python train.py --head_dim=64 --intermediate_size=1280 --hidden_act="squared_relu" --rope_theta=500000.0 --attn_scale=0.142 --init_std_o=0.00735 --lr_head=0.00455 --decay_fraction=0.577 --dataset="wikipedia_en"
Each number is 200 + 40 x the weight over its row's rms, rounded and kept within 0 to 999. Layers, rows and columns count from 0. The size before them is the row's rms in percent of the matrix's.

# down: layer 7 MLP down (transposed), 1280x320, rms 0.0741, rows 529-610, columns 80-119
# up: layer 7 MLP up, 1280x320, rms 0.0805, rows 530-610, columns 80-119
down529,098,259,171,251,187,203,192,259,159,254,165,180,170,230,228,242,206,145,223,189,216,195,219,243,173,188,201,212,204,190,224,248,246,151,178,258,221,196,268,183,144
up530,101,278,194,231,161,189,230,209,255,122,279,208,203,215,200,181,174,184,154,274,206,268,236,232,252,216,273,180,217,199,206,129,215,271,206,133,207,192,190,178,208
down530,100,222,213,190,216,188,237,179,147,119,210,198,194,200,217,190,215,216,124,269,164,155,206,251,283,226,210,214,117,243,294,224,189,241,171,228,209,178,227,264,170
up531,093,216,187,280,193,264,162,212,193,202,235,258,141,190,176,192,177,234,256,152,210,189,177,129,132,198,229,173,183,200,219,186,282,167,180,194,204,267,180,228,192
down531,091,188,181,189,210,167,237,263,174,274,182,217,150,265,232,290,207,170,252,198,216,203,212,207,241,202,163,132,212,129,136,181,160,107,260,167,264,191,151,157,183
up532,107,205,180,208,112,226,250,171,166,215,266,182,166,193,212,184,214,232,207,200,127,205,218,226,289,237,137,243,205,209,131,163,162,242,183,130,92,209,171,220,182
down532,106,215,239,183,208,186,160,232,142,168,212,199,189,197,188,107,236,250,208,178,239,191,172,179,217,184,195,164,200,152,223,89,176,191,202,194,200,231,263,145,222
up533,098,200,228,222,234,193,198,233,169,213,183,207,225,206,220,244,261,303,234,240,187,208,245,236,190,132,215,231,161,210,199,140,98,180,173,209,94,215,206,122,243
down533,096,211,95,200,255,130,137,194,260,208,202,213,225,211,180,218,205,185,238,159,91,262,195,215,201,187,160,253,178,160,177,277,257,163,153,204,235,200,258,216,177
up534,117,270,253,217,217,196,198,158,149,242,261,159,186,228,149,192,219,208,220,176,178,170,186,224,204,165,193,217,194,178,164,242,172,329,229,172,175,215,210,138,178
down534,109,202,204,202,147,164,163,179,210,232,139,152,245,227,191,170,176,196,249,147,254,214,94,230,218,140,199,238,217,193,167,206,225,161,240,174,249,200,185,178,138
up535,095,179,243,231,203,216,212,259,217,209,218,151,230,199,255,249,183,163,188,157,199,237,193,221,189,211,207,287,173,162,271,221,179,230,228,223,181,253,168,154,163
down535,098,213,212,232,256,100,147,200,227,241,100,221,239,158,204,123,164,178,191,205,191,244,173,166,227,226,203,196,203,219,176,156,227,158,251,188,181,144,165,243,218
up536,094,197,196,190,202,212,255,239,149,252,188,193,239,236,154,190,278,237,247,178,165,185,166,203,241,267,216,211,236,111,181,203,206,161,198,218,116,185,257,223,219
down536,096,128,233,177,161,254,257,207,193,188,202,155,229,199,208,199,222,272,157,183,230,175,149,159,246,211,126,214,185,210,162,217,135,188,234,192,96,139,195,231,156
up537,091,193,198,205,190,187,186,188,305,259,188,196,199,182,218,234,190,221,217,277,134,227,182,188,191,192,227,245,143,124,217,159,249,252,139,155,225,262,198,231,220
down537,097,152,218,225,177,293,181,190,241,183,140,169,182,107,172,140,177,194,144,107,239,272,252,189,208,193,203,242,195,164,226,143,226,201,142,159,149,140,252,210,192
up538,089,284,220,226,191,243,216,236,220,218,158,186,148,207,193,236,189,239,218,154,291,225,192,170,205,216,171,176,139,238,212,215,275,272,234,164,160,200,182,129,184
down538,090,157,166,182,232,169,153,233,137,104,247,257,316,231,144,213,210,135,193,204,267,219,167,248,248,218,122,267,157,227,193,258,147,194,139,236,191,192,319,235,137
up539,094,230,218,260,175,234,159,242,208,182,213,217,250,196,208,263,123,240,240,215,174,229,268,189,243,173,223,237,157,252,178,240,173,145,228,162,214,236,193,175,302
down539,094,192,185,247,204,161,273,152,201,230,211,181,218,226,184,231,154,239,170,244,166,139,209,189,182,191,149,205,183,251,227,226,199,119,127,212,260,194,281,192,234
up540,085,305,231,206,180,257,156,290,193,195,228,140,140,262,246,201,209,247,216,193,231,182,259,191,156,241,160,203,120,166,228,251,146,147,159,221,110,177,157,195,248
down540,086,192,152,158,230,231,205,161,192,282,225,202,141,177,173,193,200,195,203,214,163,318,138,171,226,215,188,180,207,215,128,210,211,222,185,240,168,193,206,218,194
up541,100,199,132,298,214,245,201,166,227,191,164,213,174,215,206,176,172,178,236,159,158,266,259,246,209,209,268,137,167,193,205,282,200,156,262,202,242,230,224,216,139
down541,101,214,186,156,210,181,227,161,191,200,281,158,203,233,89,198,145,300,137,218,233,212,203,157,219,264,253,208,216,196,165,233,259,202,142,200,212,207,206,223,203
up542,099,195,187,189,209,270,138,175,214,221,167,126,216,182,173,232,218,245,196,161,209,287,258,257,223,229,246,133,224,187,262,219,205,241,172,179,198,167,178,234,175
down542,100,153,187,237,273,185,241,261,183,195,177,179,166,207,184,303,219,283,225,115,151,219,237,136,143,153,232,209,212,200,226,210,221,183,202,220,168,182,141,209,184
up543,092,226,224,234,277,172,150,156,231,111,158,266,195,257,169,217,223,132,252,265,237,260,167,159,208,182,155,239,251,206,191,189,197,231,271,102,241,259,240,191,174
down543,095,171,201,163,153,243,181,243,178,165,152,203,259,114,254,213,166,282,222,184,212,166,194,215,240,153,211,224,198,145,149,234,211,209,257,121,255,208,281,211,231
up544,100,240,199,202,171,214,198,294,210,203,183,163,209,213,149,188,181,265,252,241,141,279,217,248,141,225,201,233,144,152,256,180,244,246,224,193,136,156,224,240,241
down544,101,229,193,227,216,213,172,218,211,198,184,185,171,212,188,192,177,235,188,203,224,217,234,152,202,230,297,202,181,199,209,166,156,203,198,201,245,197,118,206,207
up545,108,220,223,215,168,202,252,233,231,218,177,180,174,167,189,191,147,187,161,105,165,201,217,229,293,182,236,195,237,195,274,200,234,161,108,245,200,269,187,192,120
down545,107,194,215,162,139,240,139,205,180,188,242,203,142,139,203,249,262,98,209,250,135,219,248,217,227,269,153,232,188,188,221,173,210,240,211,240,179,203,185,200,200
up546,104,158,241,143,210,201,250,267,169,249,192,146,208,201,233,144,179,184,166,277,196,256,134,229,293,142,227,166,192,216,222,267,263,233,167,121,189,202,187,280,258
down546,105,235,200,200,233,166,177,227,158,178,247,214,135,211,216,231,156,176,292,265,181,254,134,227,212,197,316,159,221,280,124,151,214,149,158,194,247,173,146,178,176
up547,099,233,291,231,200,186,153,222,116,252,238,213,185,183,167,225,175,213,248,153,205,188,194,242,281,216,206,242,284,193,199,249,179,237,209,125,147,309,262,180,181
down547,100,178,151,224,244,169,146,160,174,198,258,181,171,190,204,194,226,207,99,173,176,176,250,178,178,252,187,295,251,183,191,161,217,163,209,203,218,240,266,195,135
up548,093,199,177,236,121,134,213,197,164,251,183,268,252,170,109,224,205,199,229,242,283,213,214,217,166,175,209,209,241,177,217,199,151,153,239,222,165,218,214,159,254
down548,093,156,240,170,223,204,275,210,218,145,179,235,187,207,198,203,256,240,241,217,256,180,280,144,223,201,227,245,188,166,243,306,147,136,186,189,199,208,192,180,194
up549,103,214,201,211,174,230,137,226,225,252,184,150,191,212,131,174,220,221,200,167,185,163,185,257,265,227,175,223,207,199,198,192,282,144,139,188,195,215,195,231,172
down549,103,133,178,218,151,188,180,181,247,203,176,155,241,254,112,202,161,223,178,199,203,165,147,167,183,220,210,154,247,192,121,204,186,250,236,150,220,159,226,184,185
up550,103,277,223,222,238,146,197,187,268,225,182,186,196,259,168,180,182,192,194,173,156,197,200,185,110,255,233,202,272,188,180,152,165,163,223,96,211,198,193,148,276
down550,103,153,159,202,227,205,206,225,183,292,176,181,152,237,165,239,216,150,190,320,220,136,106,218,189,263,166,226,149,209,200,201,182,174,222,218,206,264,129,182,224
up551,103,183,237,134,211,232,156,202,225,197,195,138,250,162,244,202,202,273,216,186,184,175,217,163,228,239,181,246,217,104,170,206,227,248,215,201,160,218,217,183,267
down551,105,212,115,253,219,172,202,218,194,289,228,181,224,250,203,209,185,205,261,164,204,177,223,167,122,204,248,171,184,168,213,244,230,155,234,208,194,225,110,174,174
up552,094,209,264,197,193,230,181,210,171,249,208,218,231,263,164,223,321,226,185,197,208,202,204,221,191,166,207,209,170,230,255,232,248,192,271,140,213,249,190,196,150
down552,093,235,162,195,179,264,243,269,180,206,131,198,241,262,197,211,218,228,218,238,175,128,205,191,182,220,178,259,225,176,271,203,154,164,194,153,187,227,223,221,146
up553,103,229,173,204,258,145,165,152,182,210,216,198,239,174,216,194,271,214,202,224,238,193,239,183,149,164,228,215,136,163,261,176,243,195,159,234,200,246,150,245,230
down553,102,166,197,190,208,138,196,178,173,206,196,211,170,142,213,241,245,187,153,214,189,251,231,183,219,209,152,216,162,202,186,229,216,135,210,145,193,264,214,211,227
up554,089,192,188,212,207,260,219,239,213,154,169,149,227,186,204,204,253,254,175,179,223,187,268,154,237,262,215,252,175,164,262,227,192,144,187,222,120,163,276,200,171
down554,095,188,206,129,194,196,155,193,197,273,254,212,142,189,255,239,212,170,286,194,221,193,152,207,211,166,181,240,199,204,171,194,247,264,244,123,244,190,141,159,190
up555,090,239,234,227,244,182,165,137,133,184,251,174,157,192,119,275,106,173,245,246,203,229,159,242,179,157,210,176,253,161,188,245,220,219,277,64,226,236,226,181,183
down555,089,224,229,177,171,218,171,235,205,233,188,250,176,179,211,172,283,216,227,173,175,205,190,190,177,264,165,134,205,258,253,136,215,268,139,272,245,142,171,212,207
up556,079,176,185,197,216,225,209,180,258,248,138,189,187,211,162,156,217,267,183,140,263,154,239,241,146,225,163,220,192,250,256,126,223,207,263,170,253,175,148,247,183
down556,083,224,246,220,175,133,136,253,188,216,285,121,228,337,169,221,116,132,138,218,219,278,202,265,238,155,226,221,194,263,165,262,148,167,201,218,226,202,174,178,248
up557,099,193,198,218,237,153,147,188,231,155,230,181,210,201,232,193,163,189,163,281,153,285,265,210,299,237,265,156,196,205,277,166,193,213,232,212,199,206,227,179,191
down557,099,173,191,132,245,182,246,152,187,163,197,219,169,193,209,274,195,167,286,227,132,174,258,268,232,179,222,178,216,224,171,223,164,202,194,244,193,192,228,177,201
up558,088,268,218,243,165,159,190,231,214,204,211,222,165,135,195,188,223,210,172,155,224,165,218,224,234,202,162,248,277,229,131,182,253,167,177,227,222,143,175,248,166
down558,085,200,220,287,241,173,208,188,219,221,203,201,236,255,251,197,254,176,150,195,239,210,200,172,166,211,218,243,237,242,147,191,274,181,155,145,195,131,224,224,201
up559,100,264,222,190,212,203,219,236,137,218,188,298,168,298,85,229,103,239,242,163,153,221,222,177,212,188,190,181,207,218,158,176,271,219,180,185,183,231,212,211,220
down559,098,198,203,263,174,221,121,228,188,145,180,229,228,202,227,202,135,222,180,196,206,172,168,172,245,198,105,195,138,234,241,158,144,214,143,190,195,189,219,258,161
up560,085,202,282,224,230,172,106,200,271,152,204,185,245,190,162,170,158,141,175,198,180,202,248,219,149,217,160,203,181,192,290,240,241,201,204,193,200,198,159,277,127
down560,088,221,179,232,225,187,226,202,209,215,111,245,181,246,220,230,210,162,202,291,153,239,198,204,224,169,187,143,152,273,83,204,260,110,187,253,175,181,185,255,212
up561,098,207,146,211,168,144,198,182,133,211,193,209,222,153,181,179,186,202,233,140,235,164,224,186,134,165,220,206,242,176,204,191,211,191,232,201,201,242,186,239,212
down561,097,269,220,171,200,218,167,236,164,235,197,218,238,218,161,207,231,193,198,185,166,212,178,231,103,198,215,185,224,197,234,205,207,189,197,147,121,235,213,148,262
up562,101,231,246,236,257,247,128,260,185,204,183,228,187,224,160,228,235,212,221,231,212,159,224,211,266,200,205,177,173,163,242,228,121,203,256,131,240,264,219,161,193
down562,103,234,135,217,176,169,224,187,173,216,141,174,183,271,149,240,191,267,144,216,137,213,282,256,198,201,219,244,211,244,205,222,159,154,150,235,231,169,260,167,181
up563,105,241,211,176,187,202,195,222,86,171,195,191,182,232,161,175,172,152,181,176,133,232,160,199,152,171,197,199,247,230,295,235,195,213,207,223,204,237,224,204,168
down563,104,168,216,203,185,209,135,174,255,156,183,159,199,204,208,183,135,169,142,227,270,168,215,197,197,301,166,219,204,206,232,204,211,300,206,200,144,159,259,267,178
up564,086,216,264,187,202,234,253,210,213,186,172,219,305,228,193,234,223,187,211,132,154,180,173,260,140,253,168,239,163,138,151,198,154,199,184,157,153,221,249,199,247
down564,092,237,192,249,167,169,166,222,166,153,249,183,144,215,221,174,169,168,180,218,209,209,160,176,185,181,233,202,141,164,213,210,158,202,233,200,218,211,254,175,136
up565,098,194,167,177,186,194,247,194,207,200,241,163,183,258,218,213,72,177,174,187,203,259,225,190,163,210,211,204,171,245,259,223,175,213,143,223,169,151,214,206,202
down565,100,197,191,104,247,235,127,192,235,177,273,174,219,207,256,233,193,161,192,242,231,229,147,210,167,210,229,227,184,133,165,201,203,206,279,162,201,254,186,151,234
up566,092,173,202,170,212,228,140,185,204,176,218,204,188,199,141,200,209,330,202,255,148,248,136,184,217,262,270,226,166,174,258,237,170,253,226,230,253,176,178,133,232
down566,094,203,184,207,162,214,128,304,144,250,114,196,191,271,177,218,276,169,157,213,225,169,141,209,182,200,187,239,204,188,227,227,195,191,218,215,209,227,198,172,225
up567,091,192,180,197,182,164,214,205,190,154,115,238,229,189,175,116,239,240,223,224,204,182,222,186,202,150,162,213,204,99,265,229,152,210,154,145,276,229,219,188,245
down567,087,185,199,231,208,231,224,150,197,188,154,223,202,190,241,227,192,160,209,151,194,181,224,181,234,181,178,231,184,248,182,162,230,253,222,272,183,131,252,210,172
up568,103,262,146,193,230,236,115,200,268,283,209,179,266,215,183,186,225,184,221,189,210,195,170,236,328,194,164,200,229,204,164,176,184,229,210,163,213,125,211,157,191
down568,098,152,239,180,242,256,155,138,223,208,156,252,222,172,257,180,253,187,223,190,231,257,274,187,133,147,197,128,202,187,185,290,200,155,195,170,263,165,234,197,156
up569,095,198,206,180,99,160,161,166,264,186,205,182,208,247,179,201,256,290,191,198,148,295,205,230,218,235,227,258,243,226,185,181,215,163,271,164,164,170,186,194,190
down569,098,187,259,175,170,252,182,200,244,195,230,223,223,196,185,187,257,189,200,173,189,211,263,262,236,172,164,200,235,250,228,241,297,196,201,179,147,221,222,197,173
up570,097,191,160,222,210,238,176,252,145,201,212,213,284,303,268,152,191,242,228,216,162,199,263,206,189,188,176,269,141,189,221,294,251,195,197,193,156,239,222,204,218
down570,098,166,224,171,165,193,282,183,165,195,125,196,243,129,201,241,241,205,224,263,203,216,208,172,206,202,146,201,216,199,209,212,125,160,185,200,205,178,240,191,269
up571,108,231,212,228,272,192,151,177,184,205,136,263,144,156,214,209,226,267,173,181,257,264,215,246,177,178,185,200,215,184,170,143,177,222,227,169,217,193,292,202,142
down571,108,242,201,159,217,130,140,181,174,146,146,232,214,313,172,185,266,169,180,188,196,157,164,211,179,216,216,190,194,166,168,210,176,205,181,210,175,292,228,199,191
up572,093,262,232,232,182,196,204,243,222,163,231,192,212,192,220,217,206,181,201,145,249,213,223,179,232,190,190,248,298,148,203,259,229,247,218,191,232,276,203,171,170
down572,098,198,215,184,214,186,225,144,234,242,139,285,127,246,218,218,160,162,198,178,174,213,171,206,210,183,197,276,198,157,162,128,188,263,192,150,217,202,184,229,195
up573,112,220,148,142,288,173,209,161,262,182,229,229,171,229,217,216,135,258,187,258,262,156,231,142,234,163,210,315,170,168,157,214,235,296,193,181,152,134,221,177,177
down573,112,224,192,182,115,186,296,151,216,228,200,149,257,183,264,221,160,217,211,274,206,147,203,205,155,270,169,214,207,263,205,141,217,222,141,200,181,184,221,222,216
up574,105,233,221,212,168,244,106,295,169,263,160,241,178,268,184,153,196,247,238,236,234,278,245,130,149,194,277,229,247,192,183,214,208,275,224,218,162,180,171,165,245
down574,103,185,205,216,180,192,230,218,144,174,151,195,158,216,258,151,182,182,217,206,229,192,196,201,165,233,171,220,204,181,222,218,226,226,153,167,197,156,197,190,180
up575,093,156,156,187,188,205,202,152,179,162,188,178,275,233,221,228,189,207,161,213,187,210,268,159,240,162,252,167,167,203,113,203,212,177,200,188,158,215,138,178,209
down575,100,146,188,243,147,214,255,205,144,196,239,179,189,237,221,100,138,148,310,144,203,195,251,143,219,224,206,218,217,289,194,219,242,166,282,259,210,164,105,199,171
up576,107,210,138,253,223,202,213,175,209,298,239,142,258,203,228,177,256,120,155,196,245,248,193,210,209,156,249,226,225,144,170,171,245,166,186,179,157,170,248,151,275
down576,107,183,198,166,212,188,181,201,184,216,225,126,245,192,162,117,223,177,146,235,175,212,228,250,189,205,111,140,151,230,206,184,236,119,228,261,205,198,191,148,167
up577,108,232,169,244,174,172,136,197,96,213,226,188,175,196,172,192,235,190,247,218,212,227,268,201,234,215,151,152,230,195,137,196,209,255,203,163,191,138,217,210,233
down577,106,181,175,225,221,109,169,214,196,227,179,169,245,208,214,296,203,192,233,105,158,203,261,155,217,129,165,242,198,143,175,174,161,133,267,199,138,209,203,236,173
up578,098,242,158,297,204,194,202,246,175,303,165,181,173,225,191,238,280,179,214,228,197,202,193,196,216,225,237,191,214,189,144,182,183,268,200,164,195,221,180,205,203
down578,098,224,184,142,220,179,296,259,202,264,197,225,189,153,271,316,230,138,198,158,126,175,202,194,178,265,194,183,160,143,190,210,164,179,219,116,173,121,210,197,232
up579,102,203,256,275,243,226,208,161,167,220,224,183,206,192,137,216,217,203,230,208,105,223,312,157,165,275,227,173,240,152,169,204,161,286,191,164,189,139,187,261,165
down579,103,257,101,195,153,181,226,226,129,195,159,196,198,190,204,169,187,283,218,207,193,176,182,198,155,229,211,158,159,155,115,170,148,173,190,234,217,284,196,180,203
up580,101,189,205,201,177,290,190,270,143,215,205,235,255,180,209,253,197,211,184,250,141,209,219,171,243,187,200,202,221,183,230,212,178,248,209,246,200,197,228,247,275
down580,103,206,162,175,184,232,169,181,161,211,229,256,216,219,211,284,190,180,183,309,231,164,185,152,173,190,159,171,154,181,182,214,123,233,229,164,180,175,315,202,188
up581,096,237,181,225,259,177,198,254,190,251,209,176,173,171,207,198,226,258,238,244,153,194,212,195,170,199,228,212,179,189,169,182,163,191,188,232,239,147,181,161,163
down581,099,151,120,123,202,138,191,167,178,186,134,219,153,141,180,194,241,206,234,168,237,244,245,203,221,203,166,266,190,128,276,173,161,174,205,119,255,240,199,242,227
up582,097,201,223,209,216,212,183,264,262,199,200,220,176,221,241,173,167,195,140,282,227,287,195,159,162,237,196,234,218,116,205,250,173,245,158,219,252,182,165,219,278
down582,098,169,110,202,200,133,239,179,195,223,238,186,181,210,240,131,172,226,300,190,260,227,216,176,210,243,229,212,269,199,180,145,169,242,178,173,179,230,171,220,271
up583,109,217,178,243,206,195,224,203,142,171,218,134,264,184,205,264,163,185,199,146,118,180,206,278,196,191,171,242,130,186,248,240,154,229,197,205,150,185,200,219,244
down583,107,201,219,230,207,226,138,191,153,157,265,225,163,176,192,157,232,106,293,253,156,187,163,196,192,248,182,233,193,192,248,237,194,180,165,214,191,152,204,280,170
up584,093,223,259,177,112,180,139,249,96,274,186,264,197,224,161,186,184,224,170,209,179,244,189,225,201,143,202,163,236,170,218,191,158,159,159,186,195,213,185,121,193
down584,094,145,200,153,279,200,221,233,314,296,189,220,197,162,230,205,185,200,202,145,141,147,177,241,212,189,202,278,250,186,164,202,181,221,173,243,194,230,273,221,152
up585,101,179,179,220,209,122,209,164,219,113,222,207,172,277,133,159,221,257,167,188,232,156,232,195,257,177,195,287,197,187,219,233,165,219,312,155,214,241,234,194,168
down585,103,257,205,224,251,164,228,174,150,189,200,235,205,142,158,207,175,210,254,199,149,196,205,203,148,138,182,168,223,202,169,223,225,135,222,176,217,218,246,138,195
up586,111,220,229,216,127,239,98,140,227,270,273,260,216,269,199,244,152,193,267,172,195,244,184,153,180,167,231,202,185,177,126,175,158,172,189,187,174,260,164,199,150
down586,109,200,215,178,239,174,276,188,194,216,135,201,232,155,268,189,127,216,165,181,198,221,167,287,246,165,203,130,227,127,249,228,224,188,268,149,243,225,214,186,246
up587,099,202,149,208,175,172,222,258,214,144,199,206,213,215,166,196,239,240,240,337,200,226,137,229,217,138,267,218,134,143,189,192,218,290,263,212,181,227,221,131,229
down587,095,179,258,158,162,195,195,163,239,236,169,249,195,208,248,239,213,233,163,225,212,195,265,222,168,158,175,118,171,206,212,179,288,141,161,205,174,131,279,193,158
up588,110,233,149,304,193,233,222,225,232,193,151,271,198,165,250,197,219,190,258,192,241,228,207,179,190,165,150,211,128,211,159,159,210,228,202,133,118,205,169,188,217
down588,108,226,128,218,224,193,166,207,246,233,178,176,204,244,159,211,193,147,229,247,229,279,278,201,196,210,147,184,211,167,126,324,243,257,204,214,98,226,161,174,169
up589,084,217,182,166,211,194,152,165,194,294,287,217,298,231,197,234,159,240,168,188,191,213,254,188,203,219,240,161,283,243,244,159,179,133,189,160,242,198,109,170,178
down589,083,180,212,148,239,223,170,212,127,243,221,186,226,181,195,222,142,222,207,223,195,216,172,114,203,113,176,125,187,225,189,191,202,173,224,152,308,271,140,124,210
up590,111,267,161,277,163,201,165,167,189,197,210,239,242,240,156,224,189,173,182,136,197,176,182,158,166,216,204,209,135,172,141,243,236,246,226,148,161,277,223,208,194
down590,112,249,139,187,202,220,227,213,231,174,182,199,240,133,220,225,49,145,196,219,128,197,191,218,190,148,207,132,214,223,132,217,285,181,218,145,267,222,185,200,166
up591,098,236,276,218,222,181,210,191,222,214,222,196,211,141,145,200,177,231,217,224,268,249,294,229,210,183,266,185,205,124,285,244,193,215,199,185,202,237,215,207,231
down591,099,183,232,250,202,177,174,217,241,185,167,200,135,227,227,240,209,223,257,176,199,228,225,148,112,267,152,213,208,179,121,185,239,122,179,171,174,181,250,149,192
up592,105,298,245,216,143,193,153,260,161,172,202,201,96,230,239,155,213,218,191,196,161,184,260,194,144,100,218,203,233,176,220,168,263,152,189,134,145,237,250,225,229
down592,106,154,150,135,212,181,156,163,207,181,242,274,218,108,189,219,171,192,349,223,198,199,151,240,220,193,237,169,172,241,219,205,262,257,212,172,206,227,177,198,245
up593,108,265,166,253,205,165,215,180,191,248,267,205,127,152,142,272,243,169,171,233,139,178,249,200,164,249,190,210,241,189,227,212,195,195,242,176,183,181,143,193,198
down593,105,215,204,201,197,151,202,183,176,184,202,235,141,177,268,164,165,151,260,132,232,246,229,181,152,213,150,180,250,154,261,207,138,155,285,259,203,225,204,178,189
up594,100,224,183,178,285,239,122,165,132,196,247,171,215,160,173,165,164,176,257,194,169,200,231,136,201,207,207,188,240,178,271,228,190,185,204,131,294,188,230,229,208
down594,097,225,211,196,210,172,156,243,148,235,99,141,197,186,178,190,271,248,218,181,237,220,192,203,201,258,177,253,182,126,177,166,169,235,265,212,183,180,216,228,237
up595,105,194,138,182,228,280,124,158,201,149,160,154,156,232,140,151,213,177,230,214,244,183,171,264,194,125,220,221,188,186,277,177,163,167,205,209,111,227,194,151,106
down595,103,196,201,178,129,171,187,182,216,237,231,191,192,164,156,227,287,214,184,203,262,210,239,299,117,232,186,180,182,158,213,239,197,189,275,207,175,191,236,203,302
up596,098,162,247,227,218,152,140,178,258,161,219,218,188,246,157,218,202,246,197,270,159,238,219,218,177,215,265,258,223,230,257,163,122,216,208,157,265,156,186,210,225
down596,100,239,161,176,176,177,188,148,199,258,240,253,267,226,253,194,250,197,170,230,135,214,271,212,263,211,175,128,193,179,128,248,176,132,193,217,226,237,212,190,227
up597,095,323,197,213,253,220,193,176,198,195,209,188,181,225,223,219,240,185,183,176,64,248,199,161,196,164,219,174,202,219,109,154,277,224,187,219,153,228,192,161,264
down597,097,269,196,196,167,191,245,164,240,116,177,227,205,204,210,131,145,187,167,197,194,193,249,272,227,264,209,172,147,175,199,199,258,158,166,218,203,144,145,156,137
up598,086,175,160,173,165,234,174,169,162,207,207,246,159,167,195,124,173,217,172,207,146,238,220,208,209,178,155,222,125,294,169,202,214,157,147,218,192,192,231,226,248
down598,085,225,220,157,204,158,220,113,148,231,192,201,209,208,199,215,251,135,310,201,223,164,224,204,220,152,238,200,197,162,100,214,161,178,288,201,158,210,118,165,170
up599,107,286,243,223,205,240,204,167,266,182,196,240,215,140,160,209,238,243,232,170,157,258,181,230,184,134,260,199,272,218,166,123,205,168,240,190,154,216,207,158,145
down599,108,205,228,145,200,221,184,172,170,116,263,253,242,169,186,215,219,253,272,223,160,181,254,179,212,178,169,206,160,296,161,109,94,161,220,220,194,177,174,213,132
up600,102,168,240,204,276,180,157,182,225,225,236,277,191,198,186,165,181,208,160,205,175,274,223,212,190,231,175,215,150,199,236,219,187,221,286,189,124,183,219,215,249
down600,104,121,214,232,148,183,225,265,235,214,230,202,147,180,226,217,162,143,186,175,205,227,235,230,186,196,151,124,182,154,239,202,217,216,118,220,194,131,195,226,219
up601,097,257,282,191,248,217,172,153,187,166,246,180,205,199,171,215,200,259,209,195,204,261,192,242,175,252,214,240,213,208,187,216,144,200,174,201,141,196,162,180,228
down601,098,221,201,189,222,188,225,98,138,153,181,163,233,190,126,199,220,157,186,169,162,286,202,157,162,256,222,191,206,219,167,172,146,203,233,174,266,277,241,109,201
up602,098,214,155,195,194,257,182,167,215,160,220,223,158,206,153,192,223,221,196,241,164,190,180,208,198,140,292,244,173,222,195,180,210,181,247,198,186,165,196,137,176
down602,101,204,151,215,248,192,192,198,182,242,174,209,261,184,178,222,227,210,90,169,147,151,178,156,213,176,236,166,187,248,102,202,307,266,168,251,199,167,106,190,181
up603,102,201,203,212,197,256,245,192,194,149,245,204,172,274,168,241,229,191,139,211,149,243,329,276,190,168,198,284,177,171,150,157,243,234,189,114,248,147,149,243,192
down603,104,189,203,223,272,165,197,189,205,160,206,130,176,221,277,242,268,215,202,117,168,221,206,217,193,235,281,200,257,217,204,209,189,150,172,228,209,184,232,174,176
up604,101,211,228,225,234,210,118,302,212,149,134,196,207,239,211,221,230,230,193,202,163,229,213,187,275,216,217,217,205,208,225,192,189,183,202,161,225,288,216,192,236
down604,102,114,171,202,194,226,121,156,211,163,220,136,133,159,194,177,177,212,197,139,224,212,249,191,246,167,171,188,179,135,276,220,158,218,174,205,295,183,263,237,271
up605,107,215,162,170,247,142,223,237,195,222,181,164,228,231,222,168,166,199,274,261,197,215,181,271,222,234,211,276,226,88,229,161,227,189,170,175,150,177,230,236,179
down605,105,210,218,228,201,241,232,253,235,119,127,259,160,157,153,199,209,197,204,197,172,270,202,201,145,233,246,166,151,131,144,189,155,137,208,291,185,221,264,182,148
up606,096,233,214,165,192,192,238,252,180,200,185,286,129,205,177,221,178,216,264,219,203,255,240,201,165,118,187,197,143,160,156,230,179,198,181,128,206,248,243,199,238
down606,098,112,187,186,152,175,214,213,199,163,190,153,228,212,249,225,194,113,221,187,256,104,208,224,206,219,233,189,205,177,161,198,246,233,244,226,140,228,174,214,227
up607,106,201,218,219,215,191,190,100,183,174,202,243,202,179,194,266,245,219,213,217,135,218,230,265,177,182,265,190,210,162,119,214,184,196,259,203,221,215,317,143,213
down607,105,215,151,139,193,119,281,144,170,140,225,212,155,199,164,221,185,297,168,246,254,238,189,233,215,194,155,167,197,174,129,252,213,171,215,242,199,161,177,243,255
up608,091,215,204,194,155,172,150,264,188,244,172,253,228,242,165,230,161,136,222,175,204,237,227,234,205,228,198,176,205,222,235,255,156,186,264,211,197,209,151,151,205
down608,090,160,120,172,255,215,198,195,253,197,224,261,233,220,180,136,199,232,219,186,217,189,258,145,220,242,210,262,188,220,174,158,224,218,179,196,162,121,277,280,170
up609,102,205,231,219,187,210,182,201,207,198,270,197,223,218,153,225,228,233,208,183,135,194,195,206,175,236,241,206,263,238,263,184,219,265,182,168,234,240,155,197,200
down609,099,180,214,216,197,153,209,136,164,136,190,204,231,213,191,150,247,148,222,176,222,164,232,261,241,269,178,201,255,225,266,192,268,203,199,212,215,212,172,232,166
up610,101,269,246,197,152,207,158,178,234,106,227,206,197,198,226,217,184,222,262,188,185,185,183,205,133,217,224,237,220,216,171,225,169,151,180,210,312,234,241,197,222
down610,101,211,213,190,154,130,185,154,207,156,181,212,121,153,171,123,262,256,220,210,237,199,234,151,167,115,126,168,149,278,215,225,215,206,152,172,189,181,188,237,163